config.yaml
d_mlp: 384
norm: "rmsnorm"
norm_eps: 1e-06
rope_fraction: 0.5
tie_embeddings: "early"
init_std_qkv: 0.055
beta1: 0.9
decay_shape: "linear"
seq_len: 1024
doc_mask: true
Each number is 500 + 25 x the weight over its row's rms, rounded and kept within 0 to 999. Layers, rows and columns count from 0. Numbers have three digits each. The size before them is the row's rms in percent of the matrix's.

# layer 2 MLP down (transposed), 384x192, rms 0.118, rows 251-273, columns 96-191
100:513490477477498469526502535490490495520455519498475528501490525507523454503524467520529493500509484530505590485495465494448506476487520455473478507478485478448503507502536475514470515454501484501507531505490504496469543470545474534493523504498529507520502529553520514485486500494487491499
107:511497484488470494460495548483509521525482488478494473517508568510503507467531547504507544489509527502533528530512484490498515528454480494534495492515455483518505436473486490472512484496474515507518513505495477531474507473494499505496490508475518503491547526492528489497459492507526520546
105:516495537474486467528505489560548498491538461499513498504530521544508473528504503507463521466510563512488485475480442515435524490495470508484497477506454531483529475467493508482535498472498484517496524448550545475516478482524484510486489505461497515508499492498516511521540505503517487505
100:522506468518525513479492475489493484472530520515489517455521435489497488456486521496491475557559497457512501525477523500485499471486496488527479495478513468521473517459483503427526484500558525518503502500528527456511479505504458508480506513496447517510510499472477519512519491464515518531
101:468545454478509510446504544506475507513482509461438517477541533502462501513509474507485519495450499481501510508519493477479510475549480513511452488470537480486512487473515508508506498483533517452504490479529436504513474488556498456508505476461486510512463508460475483517508528510459483536
098:496464509486484501517533535484510517532460535525542512474537499524532501504507540490474488572506495481455442508495423460507530509482514499518507541513530484463457495517468464493467495479518509516484483553509499508507527528487511534470536544490525528485483548545500488459491492510433514475
097:430523498478456516486453455513552496491488509474522508514495520498510480552499533477527521465488517500494513488523451495445498501522485498528445523517492502499504524512502517484513454501482480503548505496506451501506483493515465488470486455508483527522511503531490483444532556480483506460
099:497493507506464515504532454494503518497490448473483495493530514466489483486466534523516450528494464500521467514477467510474525504489491523518536505491501500503532513493527502498512519544503520487444501495483516529524502489525441511469504512507534484486493521510509468536521469479508504495
096:480478545554462492511486465464494496480501486539506490488521522525478523467495469501507530500502479471507515526502417471530516478528492538467470541505534453479481479506486472480472479463505481557530497507508488504514535489499479514478455534467511542535475546490464471493481506504502508519
096:537474476546525496507447494501492504533523515517466499510505514490493527533507499518489480480514472463493504494474483497497466493513510539522503477532524484494506463491550497491492547546503529539518524492508506535534482547499523484498513528488531540461484489525484510521519474471517445515
099:489499550543504535516501558509525531499507479510484493510546485471538443483509506491496521543500496517503483501506522519513451512528473517459469516517463512497489564503488477491507499519508436506460487521510518500530494525495464500506549470505469499481496507518481474448519499488513520479
100:504530514487494514499484462526504499504525488513557529482515495475494480508506513527534506501449453504444490498507488454503534532495534502512515515464508546483486517490470503496488525524503495508531469475518523497492534515550526483507530505440539493513527482513464555489433457513498514487
099:497460464508500515501508489502469463475530500493464516493504507486487523495476496474497507505540479505509524538501474457482507515440499494499485438504491514494451534495465490496491518444513492504545514543494493482484444513465498503525506479535496465497507500507470494484489479471503467506
096:476480506491498536487527510506474506492491522477504496524508461463522500537480507488502481483485471472523486503470461483489512509500495483522519497518487531443509534492473502481464448448492524493552522513490508518473502517481534508496478501499510535519490541512491491513491509492499488545
104:469467512516493487482489466467442514519499467482490523523473476464546449510497474494508498545452466474443441508476515558504476510483483499467481482458517469521495553531518502531490473487477501501477506523500510475508523515486448532496498515499474504561483462496495487542489513508505516509
100:506524483520521492486511534496499536482516540522501507503491514504450493486515504541499487495537528464511531504452525514486463468440485519535483481527505478486499461492508452499522468495469477483504497456474555499477519495496518528471496525500492513494499540454512503490506520512498504457
105:510525506471547460498484512513471506493533529547500487474509524473506477483470455530480470512498514430496491518503551510502468553518488532478455510480494535504519493545495497523480507430499546491513500485471527485495475478557467518531495488516491511526519468540508481519463481498470527496
102:445534519472468481545485487480488505518472515461541486528512492474496502505471523517499504506499474492509525482503544542483493449500502453486526508493465495457509476503475480489476500481485496461511510477500506487483502505525524511491525461524547523463491505519478511489492510527458478469
105:514432484487526491468499486497509483501491474498502468467490533467478483493487542482552505483505500498541475465444526539503503497480483502489511422530497486528466522476493484535555493484491517462470498491427486518517498470517501524507463532480505502501465475511501482547511518512511507530
103:514521496498495519497520476472496509562474514497507507490523514525529512505487506506512503512558525609504512475508432452484528544484484470515512525509515510512500511485469496529504493512519450467490525474500501515476437484471507457463547484504493517478503453494532502507511509484489484491
099:488500542474505502509436489445481493478480498507512527552510487467500508458538558461474517467505490472526513500471512499461523502485473483510500479474507510523502470488469479503521495454544505512511478464508458492485464501476523488500493504512526469490524504465496486442501544484524503496
102:473544449509508471520461498504533492534469499469523540511509520478521484479565523561481508498524481468486505516494479469454486537506467492526477475521473472468467521481467488497520505502490480547477482457508484509503470505483500482502504496500510509509475507515499531479495484494500483539
099:477503506512448484532529448474474526477497541499501528546498499522527534478470460471489500490491507483473492460532538481497513539514496454545490549507460527509498515523489509509531483509481494488539482562496487489484511531521488527508490517497462477496534482531443527497496481526497520492
# layer 2 MLP gate, 384x192, rms 0.131, rows 252-274, columns 96-191
108:495512486528477489461548524467526554485559530484486545532512481508501498525522498491450535491453536462498523466510524484512501468508515557509465467493509474489465502476560477545543476470523528496532547520518501478525504485536508500518483503499512493529552494499473469470544535505516515502
105:511518488521497493532530525540476502500538515518515531470480513480529513504529505500447465535534535482476496481484503554462486491523481519479488500479465497502436488504500541523521473462519536497513486483512501501507545522525508543469478502468513508523454507488520412552498518495524491496
099:479446494491497523510515485478475476464547474538545501559528479502504524533499499535523476477458512489465530482466505505526481525488502514468515522528444479478532506525498469537482457481476502510473498535493514556476521530473537479479476479530520525501487495524489533450487528459507488481
099:533520466521449531506498516559491482502461521535469533477479512524477489548494520477444534543443491446493517498499487492513528510513487469504517478488481515482501499509508509473512484453479519466525488519571443550519506499510491484526503458492500479498472507452517491498470491479478443509
096:514527505518530509519527496455536482515526464511483527507532465477476492525497524476468540507465497501467457490483510543504520477498507476525471522482511533482489500489480483515472458566468479497537491537467507509497431472511439436501502475489496550453475471496536526497465513482497522505
098:453500518504502488506520483461517500541497450504546538468501527470534463543527510499471520487496465501476512522491515475503503475531503487565478530458455513516453523512485479506509500514497480519482506503545441488504504499513489485500502474507517473499487505499470466440527537512494500478
103:504527467498518485519498533482527470486498460526559500532496500510492533524528527553517511468479521517532507497485488472499450500519480528478492517471501525528488457545489478562506531460489488516464500508533527559463489503489545521540482480521535518488516500464478527488502496497536515495
099:475497507530516487522479502520472491483518490544497524516537479547477475485520510529499462489484504513506459480473482530502494507476493555514525481540493450490485530477488447494506482508508520493523557500478536492509476497465494455499525556526457530519516516506522504473502498493503566491
093:500480523494461443464521488497504495495481529490508466504487499472517491527495483494488514512467503510474483506485521476418539539538483489479509508499450513458494509492518539464471465461476519512494488500530485484487470463528454515501490514486509506532513523485523481452505560474481539512
102:485482477535457469515464509506494499497522508504498542472506490477520464478514499488560494507515472485470537516540541525508490519491472481462513457482510493485483470513519477493480489514497499461450519510504507504542466533533489502524486456479512489518471482536470508537447510482480496576
105:486541495516503486488522486472506466491495475499504498482497493474503531494505486526471496472551480522538490533516507491475467483490524528473457520532501526460487493479488527451460501474480512490537454536539456552551499522515469498513494483453522526506512519472535486510525477528517456527
100:521499477492513475496519491506505527509476505468475495514457536455521482489507479512496538495503493452538484499459483490556533512496523496500462519506509475458538463520514547502504507535473484504516466498528476499480509457513497485522512481494473507499485493506469547462528488503525496513
092:500490500493528478499520513521524490510501516495501503503489503470502517484488465449521501515491486481487499485498495476476534499488503481479515546534493499522526479492527489477446517555539489523531524489455453504467474503457457469457527471456482429494506483453509526544534528517514522476
101:497509486503514461512456495526477473527467501451503506510506465485497484515434536471507483511514499520564478496507499496525577462449488534473515459494485471466518512487503518514497498537506506543533488535457483514491484522521485462463478456486504528465511458521469497475476484485510522465
103:529510436486505495552501498487522449547447493500476539487493536497485516515476484497513449557463465536491480523537484457531499496494519479478497494493538526471520537482475480517479467478513470456530490512498474507523513531500479516541494520498529500507495498520481492453522521487480510475
106:471517520503475505530500462504507481499473480464504468515511491490470466512460503511505512482526504482518535524508514518506501481505472520516541519466492519497532543495511538419500453506521489485450521473550490513503480544463534507513535519537496477505458499476539500464477545505527461512
099:486495481488503513519504493516519438501525496518493493534541509482502478472481513467533491528484536511500458532492493498490495500505479486487484500500527490503510493449512480494537520525487555500531506485496510460543471478502542525503510496542516518462535475512495468507493501549525501472
104:466530494455473512539484484473471491536449516479437495526485498489516503508495524541458472460496469489479527514517498462532501491440473540496491523503519538453528512483493514505497475532497460512514491523562509497504481520508498490498499524506500537500484503524525535492466471551487505547
104:503525479496469513496480525476521516508526537485474481481546503475472491518506486441531499494475511523463472464525489481474575497515459514489496487477489527457507510527505514450539487487504507501463523525490549467529503502518479515506496509507529493525536472485520514491527476495500513512
103:491506455516499535518513493509511510529534489470469493495498496499518500537473485555502495533489487516509486484546519471520496531488470523541506513519507493471493509531517465493473554533480496515474527516462536484545506514516520505532475482508508524502508487525461490500514508509472478521
102:498494498476504525506485500491501489525507501484524486520485521498528546511482479447528514536490483498513476510536509518530470509485505521467467509468536498489527433528517505488504430496495467473486501529455533470530445501526503497518516510504495524506499454447482462477473484470487536475
101:499494463498526505510481492517489489512532516521496498520490523507512508476505509500487501524522520495528564526467488479523552503494507516461461487523451496489511504476498472478522532483465535556554477518507481516488490511510489435543478505514459549487446503496499539505501515521546467478
104:504523468507512514506479500488523485496526513529486501526548507497486507490503498535467443517482482498557550572528491508516554478467513466459521495484516521510477504501523532530515500495463561519495446473470540473497461507519503487501516483560475478487510500512497482532492553490506478534
# layer 2 MLP up, 384x192, rms 0.129, rows 252-273, columns 96-191
109:490516473483486523510495539471513546468480491451488522512489518473484475515565541502530522462490475490481499455497488484538524480529506496519426513493501479513496536510522480512550473537537491530491497500539480498479512453526537459524491512505489521513497492437472529443495514510466525487
108:552542505484455448504525511536548502498461525513523506503509498498484518507513503513524490505519490430524465498519518488495489471466500540480521478505493477466494506507487524532497507490497487459490509476512553462503495505509520466474489498490531517481469475513467478537496482501504482526
101:504476523466501501475533505475558509557518515488517496528497531477509520483474511475514488483519500455516500517483493482501483485507537481512525547444530479504479506454544491521515529540530503502464488489506518487514488516492522453500493433537470449474505481495506502490501502509523524484
102:516491477561475526504512482511467489446501496520485505508489462475477481510482457471476488551470489485475517498537507489459542466446539504511476467448512499484508541519528520492504496489491548486519455486507499471495520522536497511504442500452528497534532510507471457470474543516537512500
095:479485507514513520518501460463461486480483509468445501473524504492508522510499511516468469506511489495499510496482469488514518494460542504512479499458507483472506485530486457483528494488506478464497494498466502491499539518493495524471557521513521551485464533501518494490498464461468497500
094:503492537506509495500543525487492487498491477483509489513489469491492493505457481471525542523502486511521477496533512476502543529471482510492522477521498507472497523492514437465512513501503521504527565496505459448516473528522451504516486505508519493520519505483495520499569487522486501478
099:529483502516492500527501519484506497498538507512494511534453517526467461539514515494502535504485471493459498546435517486541479506494520462514478453466487480504475503464543484515475519481481496485490481485482530475531482495455537474472551533515507514452487488520501482458500531514496471531
096:463477466535499493472475484495474502495503455465516504509526468528507510463497489476490443471513495514535509449457493505503474500464491525511533526509540477480523484521509495495477528455553498510497497510451505514469496492508492469474495523476474524483516479560501515506468503483545510500
094:521494477539471506503492481536483517540542509525461523492480510466494488491520471563480487500504491474484528458504480460448521435555473519488486491517472511524497518557491511470455541477513498509472476490517477532523509528529519480487474514479474525541460512496476491501476491486499493471
101:467503544528518464473508525542492488531530479482459503511542503484441475488529543485505500534524526557470517517514466476529503490531499463467514479471501507459486480505506483492537535482487466541489513476475512515533461524507493545491533524481531530492501520500511511491503537501478478496
104:490547479482507508490517488494504525496496497529547526479494504500522535492509474528498494511463502511498535473516486478479454517493575511524507501505484493487509473533465472495519533511447541510474469481479501493431537512531510478506506569490508463503489481506508481476502533524529470481
097:477503557472492481516489499473509494502493486486531486500479475483539488541508465480546524515498504493514486507477507500529463490460526481512554498477494544541515491479507481529533489466591532489502485507486464503547483507509499506521486470500495514485465493507546553489482532512454494517
094:539516464499461523507490505490508534541484514500513477479523478529509444509502541417480566481516489500472506492525524485530487500447482508509459459502473491498553513478485525515483501470506472494510489515453520498518513516498493491497501529496546531423538504505480514516482490495445496496
103:457522474532501549484485510482519532525500493507498517538470519502509479447498470489522498474499524487483482515505491514506449494506495503458480484505504504510493511535533464499534478509485531508449460505505508503534490489462500557500512492521481491533449459499516506497539558537520485526
099:493545493503542482464526500514509533468478509515565449481546491504486533509478491504525495493558493459515496475454515518490489522471463525517513488519492420486493490492497504439510497468509503507533467475513535467540473507471492508516523462475505507508520495436454463514494494512515542505
107:490448482443548530498453522447449532466478535478506548502498500515528487467498489517479514479523495484547470496438476507486500488489536472488453487507523503474491485531485505519520534487466514555530495503467523531477483488448477461520463490475482549468541506488464522514510457514478514468
105:509542505468531486474486477533532489501520466511480464549473499524492538518536521529501489515511469519532478541521483458502545437475477535505524509472488513539487534479507463531477553486493511487466499547515512511483494490468506499493471471493471516483493487497459508512486470479472524496
105:485553524507487531534484455500478484497503496516488494516485492494460479520533528529499501477541537493444519493506491521526489513536511479516498467527437495487451514496480536503515528480470486516490497498498520519490529470483521520474504512484482508474484502539505468532520511542480528473
102:551456523517460503507518494493522488466471503505537538499523498510517517539562491488530457522500515449483504533515505494475520512513537473520494493468550504544523492520492547485497472498515469511450451470489530475497500486514473514494482500487548525492463558501484541476481522468502533468
103:490521519420514503481493507473526488502450480511476500519509512475539529511528487479487502494507487502540501514511517465515477474505471458506487517498507510508530465451506514513521516482503492479500478472491507512462458525489509505535462483510493490456553494480529522456528527538518523484
102:488535480472530552493533482496543514521484530456516495479497499555528491477492492570483526518536501491484523498509502476534503500458526472474484519533475515492497486472500537526501467537486463501440448451505499484534512531454500494486506490468527510494506525471500587459521469509490545495
099:499481480491544516471484540491513484547514498482522493489531489480504478497521465514454541523519488541511492519510520497469500480501450515508515507548515529502503514499499480494463497468479500524487532493471490562488489505557488491495508485541470561447479501501525512441500506485496498503